config = dict(
    d_mlp=320,
    vocab_size=4096,
    activation='swiglu',
    norm='rmsnorm',
    qk_norm=False,
    init='normal',
    init_std_qkv=0.0206,
    init_std_o=0.0,
    init_std_up=0.0206,
    beta2=0.98,
    warmup_steps=200,
    doc_mask=True,
    train_tokens=144800000,
    steps=4419,
)
Each number is 500 + 25 x the weight over the matrix's rms, rounded and kept within 0 to 999. Layers, rows and columns count from 0. Numbers have three digits each.

# o: layer 4 attention output (transposed), 128x128, rms 0.172, rows 31, columns 0-127
# q: layer 4 attention query, 128x128, rms 0.172, rows 32-55, columns 0-127
# k: layer 4 attention key, 128x128, rms 0.182, rows 32-55, columns 0-127
o31:528500522464486510533524503479469497511454481535545505486487514468541514475481447493518525491477514533452500471524511541451478496512480516513491488469491528547480508501469484469461512555483485516485555498418518509527521487524509523476502545466489538498477485470483492493483512501469516530473475492437523475515522504512497505547500484470481481502515523513525543506463487484498469530466
q32:478509507512494525484538515527489517496458501518468503517539486481483533507527482471505468479519521521491469492436443482464467520477520518510523492478507508509495500512509496502505522505523486487487515478506514501501518502518455513523471504525504510500520504511489540517512520522478510514494495484506498507494518475465465497483468493505480502505485518501451473506522488506473509495496
k32:516531498496481505504476477505486507509501507491508499464513476514504508511481487479531497459502508524516518509493476505476505506490486498499495455485517494515498504491473497479484499509498486489490487483483483504490468525522501493500516472495477484500497519492474484518501506522486518499510490496499460507517493505533483502497489520502498503467477508493494533507483510499517502523512
q33:546526510499488543489494507520447520475501529531505533516487500464476475512505497473498518471526505487484493456510501495479465517516493494515501473494518514459495489532513495492513535505460526499474507506463497479537492473490483480535529494545491506458494511478516493492502485499516485517493514499529493495489509521456494483504490495484490508525467500489492437522514489500492522500472
k33:501472517509503524532458509484538490486538482494493486511523520500456502502488496545505499491520497522531497517484488473506515489487507500527509485496523484529495518529480489567504534507499516506490497500499499483501493477494488518494475479473510532510510513504510533510502459485501508513507499482513511519542507481517482487482510501513474489497485525524496513501481522491528507498485
q34:506458509474541524502495478501452509513470508493503478507518466470488507492504523531502517498496524517459520502502488487485461536509510493477481497479478507502558517514478532489497501525459485482487513512495494508497493488501478517460478510504489528487505485485502549463505495487502472476495502505506531507537512531504525523516506503504502497526497552459494482519464491506504525495515
k34:467481489492514493469477526474499490493504511477544513524487518470462506541478519492510503499546454482496477480474509493481491512474511494486508470492492502516476546518517499514493499498514518505502463510528517518472521493476498522555509499502535518527506471474493487498484515494511475505517526502493502513512457482476488479499515495491506480468518490512515462486510487497509487497499
q35:494514522490526531475487505465519480469469498489540481501487494490533510515493523500490539470510474490488516470503542485519472483464470476480483506516514514517552482514492504499468495482489527488489466497482508508513511509447517492515488502482480484530522498518505521507486526472527488526529468489498490531512524532484476461495485507536501517541520490524515514520558505497515487469532
k35:496505500511510482554490513506448486512496492485500502533478507493501488507515468491522501515512495522458504504500463494484484537501514494485499463534495493477505493514488481489481486526530527495465510495488497519487491475497469499492508505492509551494523506503525493478479472507455503489489529513518515509519466511500508559511513497460520537454480524518502500494463486489514525483475
q36:544468517507475499518533527495472504507475482496495498515502512480483498469532485456490509529488534515509514529435520465465540489511506521495523522471522506489493521468477493485526522514536480512483560502481548466491497489503486495528504499495481468495539526540478488488469487533479496459489527493548508527449456500524494536484481485502480500542507510478485511527488470524462487490475
k36:487489492482514531480482476496541512499510500502484507501517494524520503491500490518492488511503491510505525521473500510495517497505507492480519488518520506522465529514517484501503508513457459496518471492498473491474473494506477469540453498476495490506472509495503497514545480508510508500493491514454472491527512500498479481487473488527494521531506534505477499511488516484485490511522
q37:525477502497507477511519499501489513506520509502499489510494495488479468502484508511519487510499501500518507505508468511493475516506502510539504481470495500465505503495469459490505521482499486514515488492534502489510516477454494500500494487522507467512501540463460522509477497504507530495500495467492509526501496510512511483505492494470530476491538507512513489492478516494508492505502
k37:468487532483538515505500491464517512479461515487501472512517527489482478495502509506513528487522471511525497483524473522495466512491519511526507498503482517522494526500472493510510532501518505497518467517480483497502483486492509501535467534497520518520482500511517494505490491491490502512484508523482524472513526487491495492479505499505490446512524532521508496494481464518476482537539
q38:474496512526463489487505538535502477522508510516492496477491462492467485470488463520490467493490502510520512520493437524479504497504493544514525457504559533501505468516494471508523483493544474523497488512478557482489549496521459497513489488492511534495479526471484524478492499517503470488480522526531509479435461456501529532466467513470519514468511492509533521506472495514460483511490
k38:499475535496510537468478514448551512499491510525486501479516514464475524526494481524500476496499508498494502544512481484504519512495480491505523521493499497514504495466529497530518513490495484499522508516498526494552514502488501492496475510536507465527476482520478525480487507512529469505482480498494482474479514501476488474528472502545460472517542557546509502464514491515509497491542
q39:465514446538462507518468449517518486467510524499489518515514481515518528499494502473511485494540472517518488512484491489474524509550501507491481479492488485502483487466525484549485499502469503486501497519551513496527507544531470486494514485487516461496509512522452508533525467517485500481486519509520507497489482512491533537478515509470510485497520504465506453497515531477524525494469
k39:516542557539499537494451519477490522461469493497484497491500530484515540527500481478484473488490525491492508498498538491524502502521508504509490500499504558544486503538526536518507523484530475472509485519483501518528488509508509517509549533528499444527513500507482501492517499484519459477494500473488491478467533533475490479542521548495483486538510502487478510490478538481516491486478
q40:479537502525510506506502499510508482504507483519496486527509512502494514495487492494494487508502467497495501499508483492486505504479520488524496467492514517499471477500512516514461516532505481475510457504523498464508499494547481497474521497517484500504481478503510506502489498489454485518500503516520516463494516509478477516493495510513497485499498545510493481525486461510481487483520
k40:505505482535493517498481507488504475502497488536484500466493495487475517501487487491506495493487518517478479490489479498498487491510498512517488493503483542498537511514525481505515500492513495483486486502517477467485482515501493531461502492516463525504504526500508532523499466508505478528517498496509510511518527522507488499520500506475495504490515450496501475516475513497520493472506
q41:486502489495438513492508521510487524455465499542512528468507485505477478510496529498538501490534533470469463501495489478511466525523495512498531493480515475487503478497509482454509503479483514532485511505501491478530525483497494482502481482512503508513502487504523487517526508536522508496468531500494529498504501466521505477465517484447523525474492500509514516464505462478516515481499
k41:481454489486510526481492534514521463472476501489478523542460528479511490530487528468499517503520467474473469495522547526495457536482500529511484518554484474551496472520482470527493515506499504516488458479502494495512504506488481500505488499528526484525485468496479510477500542474509501496485482447493523468461517513472513486501507478497489484466520494468479494495512490512519458481463
q42:510491491473529492473506472481506493499508481452513480519468518504472518487505480492463454469542506482494513478481474493508476470486506569482510490507525490560529523536497496504534495509500528484518505488500507524493501492441479511490501474469478515485516495486493485501462546502477516490477463474484521498466518515561502556444471512467517495536520499530489498521490476515520466493470
k42:483521462498459497509483438509487494531509489533522494441542484514494498530531488507524466503500492524512503541485442534520521490524512467479459519485494524490519521493521485502492492490498494509484531511498497465451503529528518448485523473456510500503479532531476518486520481498493488519490484544534498514527461526536481515523494515523495489487492529462480498495471501460499498507494
q43:503507519510521519511474509496495503496498522517472541506519521491440507499527498530491496509464438493472459523518507475536491485493523508498523488481496492547480494488491499486479502530470477479492477534517438520493463516506481486461502497497479519496486492487559508511481530459487504495487458511505514481526545504469495508472493492491487522521491529501515502492502482559492530530499
k43:531484525506495475557455512525493472504519475527453511526514525521518502519498491471498500497475516453491491430516541489509523478527471524498462465489465483492522484523480480488492499507521491490442504492493481479533475498513502505473525472488504501486517485501513494507520433490471515483553485542487491500511510491494507508499515488468494505501478493473491483510481516518519484492493
q44:531496532498488509497523548479481488517448477545499466495453493515529494518492501495505524477525533485469529481525507510450500504493465498494499531469509504488545540508475496470495500514479495553516546498458513520517540488520487476501508513560548497502519504504518463461506502513515491546524498462534465508498499516481448501572513513584486493495509520499549474471489470476518477489514
k44:505508496528502486528512496504487461473492524509505479462498506538511489494496473488515506508477527491506511479511448529542505497530506476494511536535477513503510507494527525460548450493449524526489514448476525481478497492567494508441488479522491548512528486544479514453529470514510554494501511542510509510508542530519529540574534510517525497518509484513454496504446472442473482521474
q45:466539448514494486504509479520502521477511506508494526520453483519508451503488536537470508531484522495532530488463449469505521527516495491475501469519507506492486495465516532518494488466466517496507547461492518486470510478472559521476436480422503498539485540483495480512492502457506521492477483528498506484503535514485517466489435484474488484510509513524517491509501479526490481508495
k45:493495521476513497520532508540444514522504515490510532507465500455533504499514543497481485507504521517525513483483506503538484523528465531481522506513519552507499507486477486487464471458510497477508483491509523479529547498486518533463463507505495502497491491484482508506520528489497539503504491449508520513509526526492523524491471502503483539490517467538473523479499472503505489514495
q46:520484518460500502523557470483493458510488495437525532513478551523492522538512550490502530481528495551443456503487534523486489496548490479506478476500455531511486492484503546460472455476506496517520528444473520541533509476495493538494573464480478475506509489481478492519529539542503475518481492500492493502502502555521511510500507503506480518494502535547480519493516509527499496468501
k46:514501494494482481523484501507533502518517492481473472487507475520566466501499486509472494501488551498514495517484511501486478499482509496487492515494491510455507548483438458490466465493486555496532538512489508459494513500547478481491503508506505534508507562538514450481509509518522517484556508484504523500515504514534573525514504541494505511521506476477533522496470513457509488512442
q47:492524483539510451527518511521524508457526466481505568498485497535500471501499531502492503509475509472531449480545460517503473469463485536478484495541447501490421496478486474502507464522502512517550530472514489487508476500513510519522487497454508485512518501514508498476515494486475515489515507502464510506483509481472528470443543493478456525499492474511487506476500475513472543471538
k47:478488483500523463525559455504509524485483458490509528518555518457503499536530515536511525517471491526506521513489564509504537460513510483461511502500486473519490512519479481537523499511506433494484512525491472492439509521502491489511469483497536495520498485476499504516508556525493484513464486516511510487471512460493484501483487481515459538529533484527462479504511524488476521536517
q48:523492494476513531520476538494511485512514498527561450500459494490486514503471543501473503490464484462548492515496528512471447520547524503543454479525501539477447492456518454487514480497501530532446474500560480497469516506559496484501498442521467466552517520464515503482477534531466506495524519499516503471508494516524464541506492529571537538545489496480550459484521466528530519507482
k48:472484444540497504493485487497479490501499553514492509485509479551488481491462478476495498534488499500468536489497459534487478510456524480492499517497497496537557489503546522517523496556511484505487488481482501474504486484491495491466508497435513511488523537537501514482525484520517542522510485541532513500497532530522534492527534484490505465471515491488527468481450535459478523483432
q49:521523509517491576561520493499506523495490500565494532557498503474509490457494491501491500503498488465449498471496456480560468474458478511486512486527526492516504495467477524525500473493468527477463473495539525520527502501534533484469505510509510566485507458538474491525468537530496523503518516504534462468506533476520484518509494471484447502521510479490544479480505511479508487500535
k49:507489516484538465520520507542494490475512487519505517486549523453496492510521554507509499447507513483517502457506509469524571443476490464544506509506471462507501471499494499478512511492524481546497523485514486490504514514522530513522528502530550443521497490509508496526480454494491501511523497501466436458538510518495482486517543498508521470520477479525504479474509478494491495474436
q50:490513462510492486504525507477511489451465512522510484494491448529499511541472496524506508511517419473467488469510458488480549522539524531494481476521487523489464523501520478486524499485532509502509515518510479519521487469566456528504516512532518531518548476548485502483498552477464515462505481515480537477509479549499511517457467513472494524466502492484466505506497523492510518477520
k50:552515491488500464513476516502499474508512444489574520469438490482493524532474490526518507486475480522493473510508503536486499476508525517492503495501496476464482484529508481517490521485517468489508555511527505532466470496512509488531525511520499496521522538477487479502542498494496497518504527454453488463493460527518491521472550506522488490496509486468493492487516508475523512484489
q51:506486512498517489496525468507475429543520521467499517497501534519499495496505526534457530502525472504492529536539513499483519505505469518488465462484508485528507495531507512488514477508440468484497443450543496488475518471503471524491464508532478489477526480490512506493510519489496516491533488502517510506510512518478531513501523468524485480501537541553523489523522552513505494512525
k51:466517478507521476531419511508485509510508488537510509510484528531486498532494494507500519537490447502488498474497497510473519490508500495502522470483465513497510486514548506516515483545498481485512476455467461503525471486504492465506535504524491550481526552507516471467504478523483492498528461511494487490499505505493496493504482527479521505498518531477514491526477532490498494491469
q52:525500500503553563517533508508494481463522540524488479517470471502441458493526493552519456452530497512513547507475516482505541490466540509502520482478525491501474545500502449491475546521549473516514490522526486455458552486598512478485444484533543488494502505555502522509468514469495533505525470522537501493529450499470485529492483494515474480558489519496454460504472454521468539572497
k52:504463524539497520499556505528500515454494520503492515507455484461491523468500556544519474515513487489434502549457524506459491545512456543478511539507545516488443540507520503483481528472516522541546511500425494525521505485494513508476481528492507498462505469490529531473478479511504464494466472455498484504486521521519511464495490474505462474486516547529451467491477502534458506517517
q53:480457533479471505470511528482439487485510486498561489498435516444529517482521481437525504497496518485481524515532495476514492501542486498464456481465496497498545457516510491485536474486509480492476514505533519510526541498529530515481438499510518508495481540468511478498531486516518512466459527447463500491532483502514494508475516506527498521558505490481481463476484473469476543494476
k53:530488522524502553473525508511476517499512542534491509528498506524537496517525530506490475464509510507464558523518489457481506519458492512494489469477491512526542534490514501503435493499479518490474498517507505519513527524508477522471476516513514507446482493509514524524475493506476544512501518515532475512514501491498502546533441490511509533523488497474490501519484448501486497508514
q54:499494511469554511495463549493505496525455547520486516519504464475494502530489522504457525521491523506514510483516498530494483552480438533470472492448525500527495545537535568516510496506480481523464508453476481518490470474454470510471523530510515506510502482485474480513527483499458491480527477510500474479431503528456557469453548491537465490523482508543511505483532476511523511511476
k54:495509485506502493505448531529533507554521522492484492519501486510512487503478549527504494511494499483482502497472531527480459525518496499502509480453509526523524534509506497531506541516509520493483490483498481466496521541508480488468506491494510499497474531482476493521508476499478450495502492534515500531510473528528523531474488468525485472520488503460530505472495492515534510488458
q55:489482509481507501503499536533512518494518529533438452491518490522513509512511509436477513511516462524477480512512459511491485503501466527505520504462550505523521473469507527489484469478469486490530488454540512500506489505526487491497518496504528499545516436509497474525482498519507506512521474516480446458498462509508546559523460509518489481519478476491449509450531545489488500448544
k55:517440510485525472436571436507532488474491493463488497495537461475525502480534476472530487501545572524495477479493545510472486440482531509475499514499484473537523526476473515503513529524496497540495530505491446499499502464483432502510474501449514510547511503471479495505485498494539535483513479481458525513485457512478484482516509559517504496504473487515470467507523448498485503520496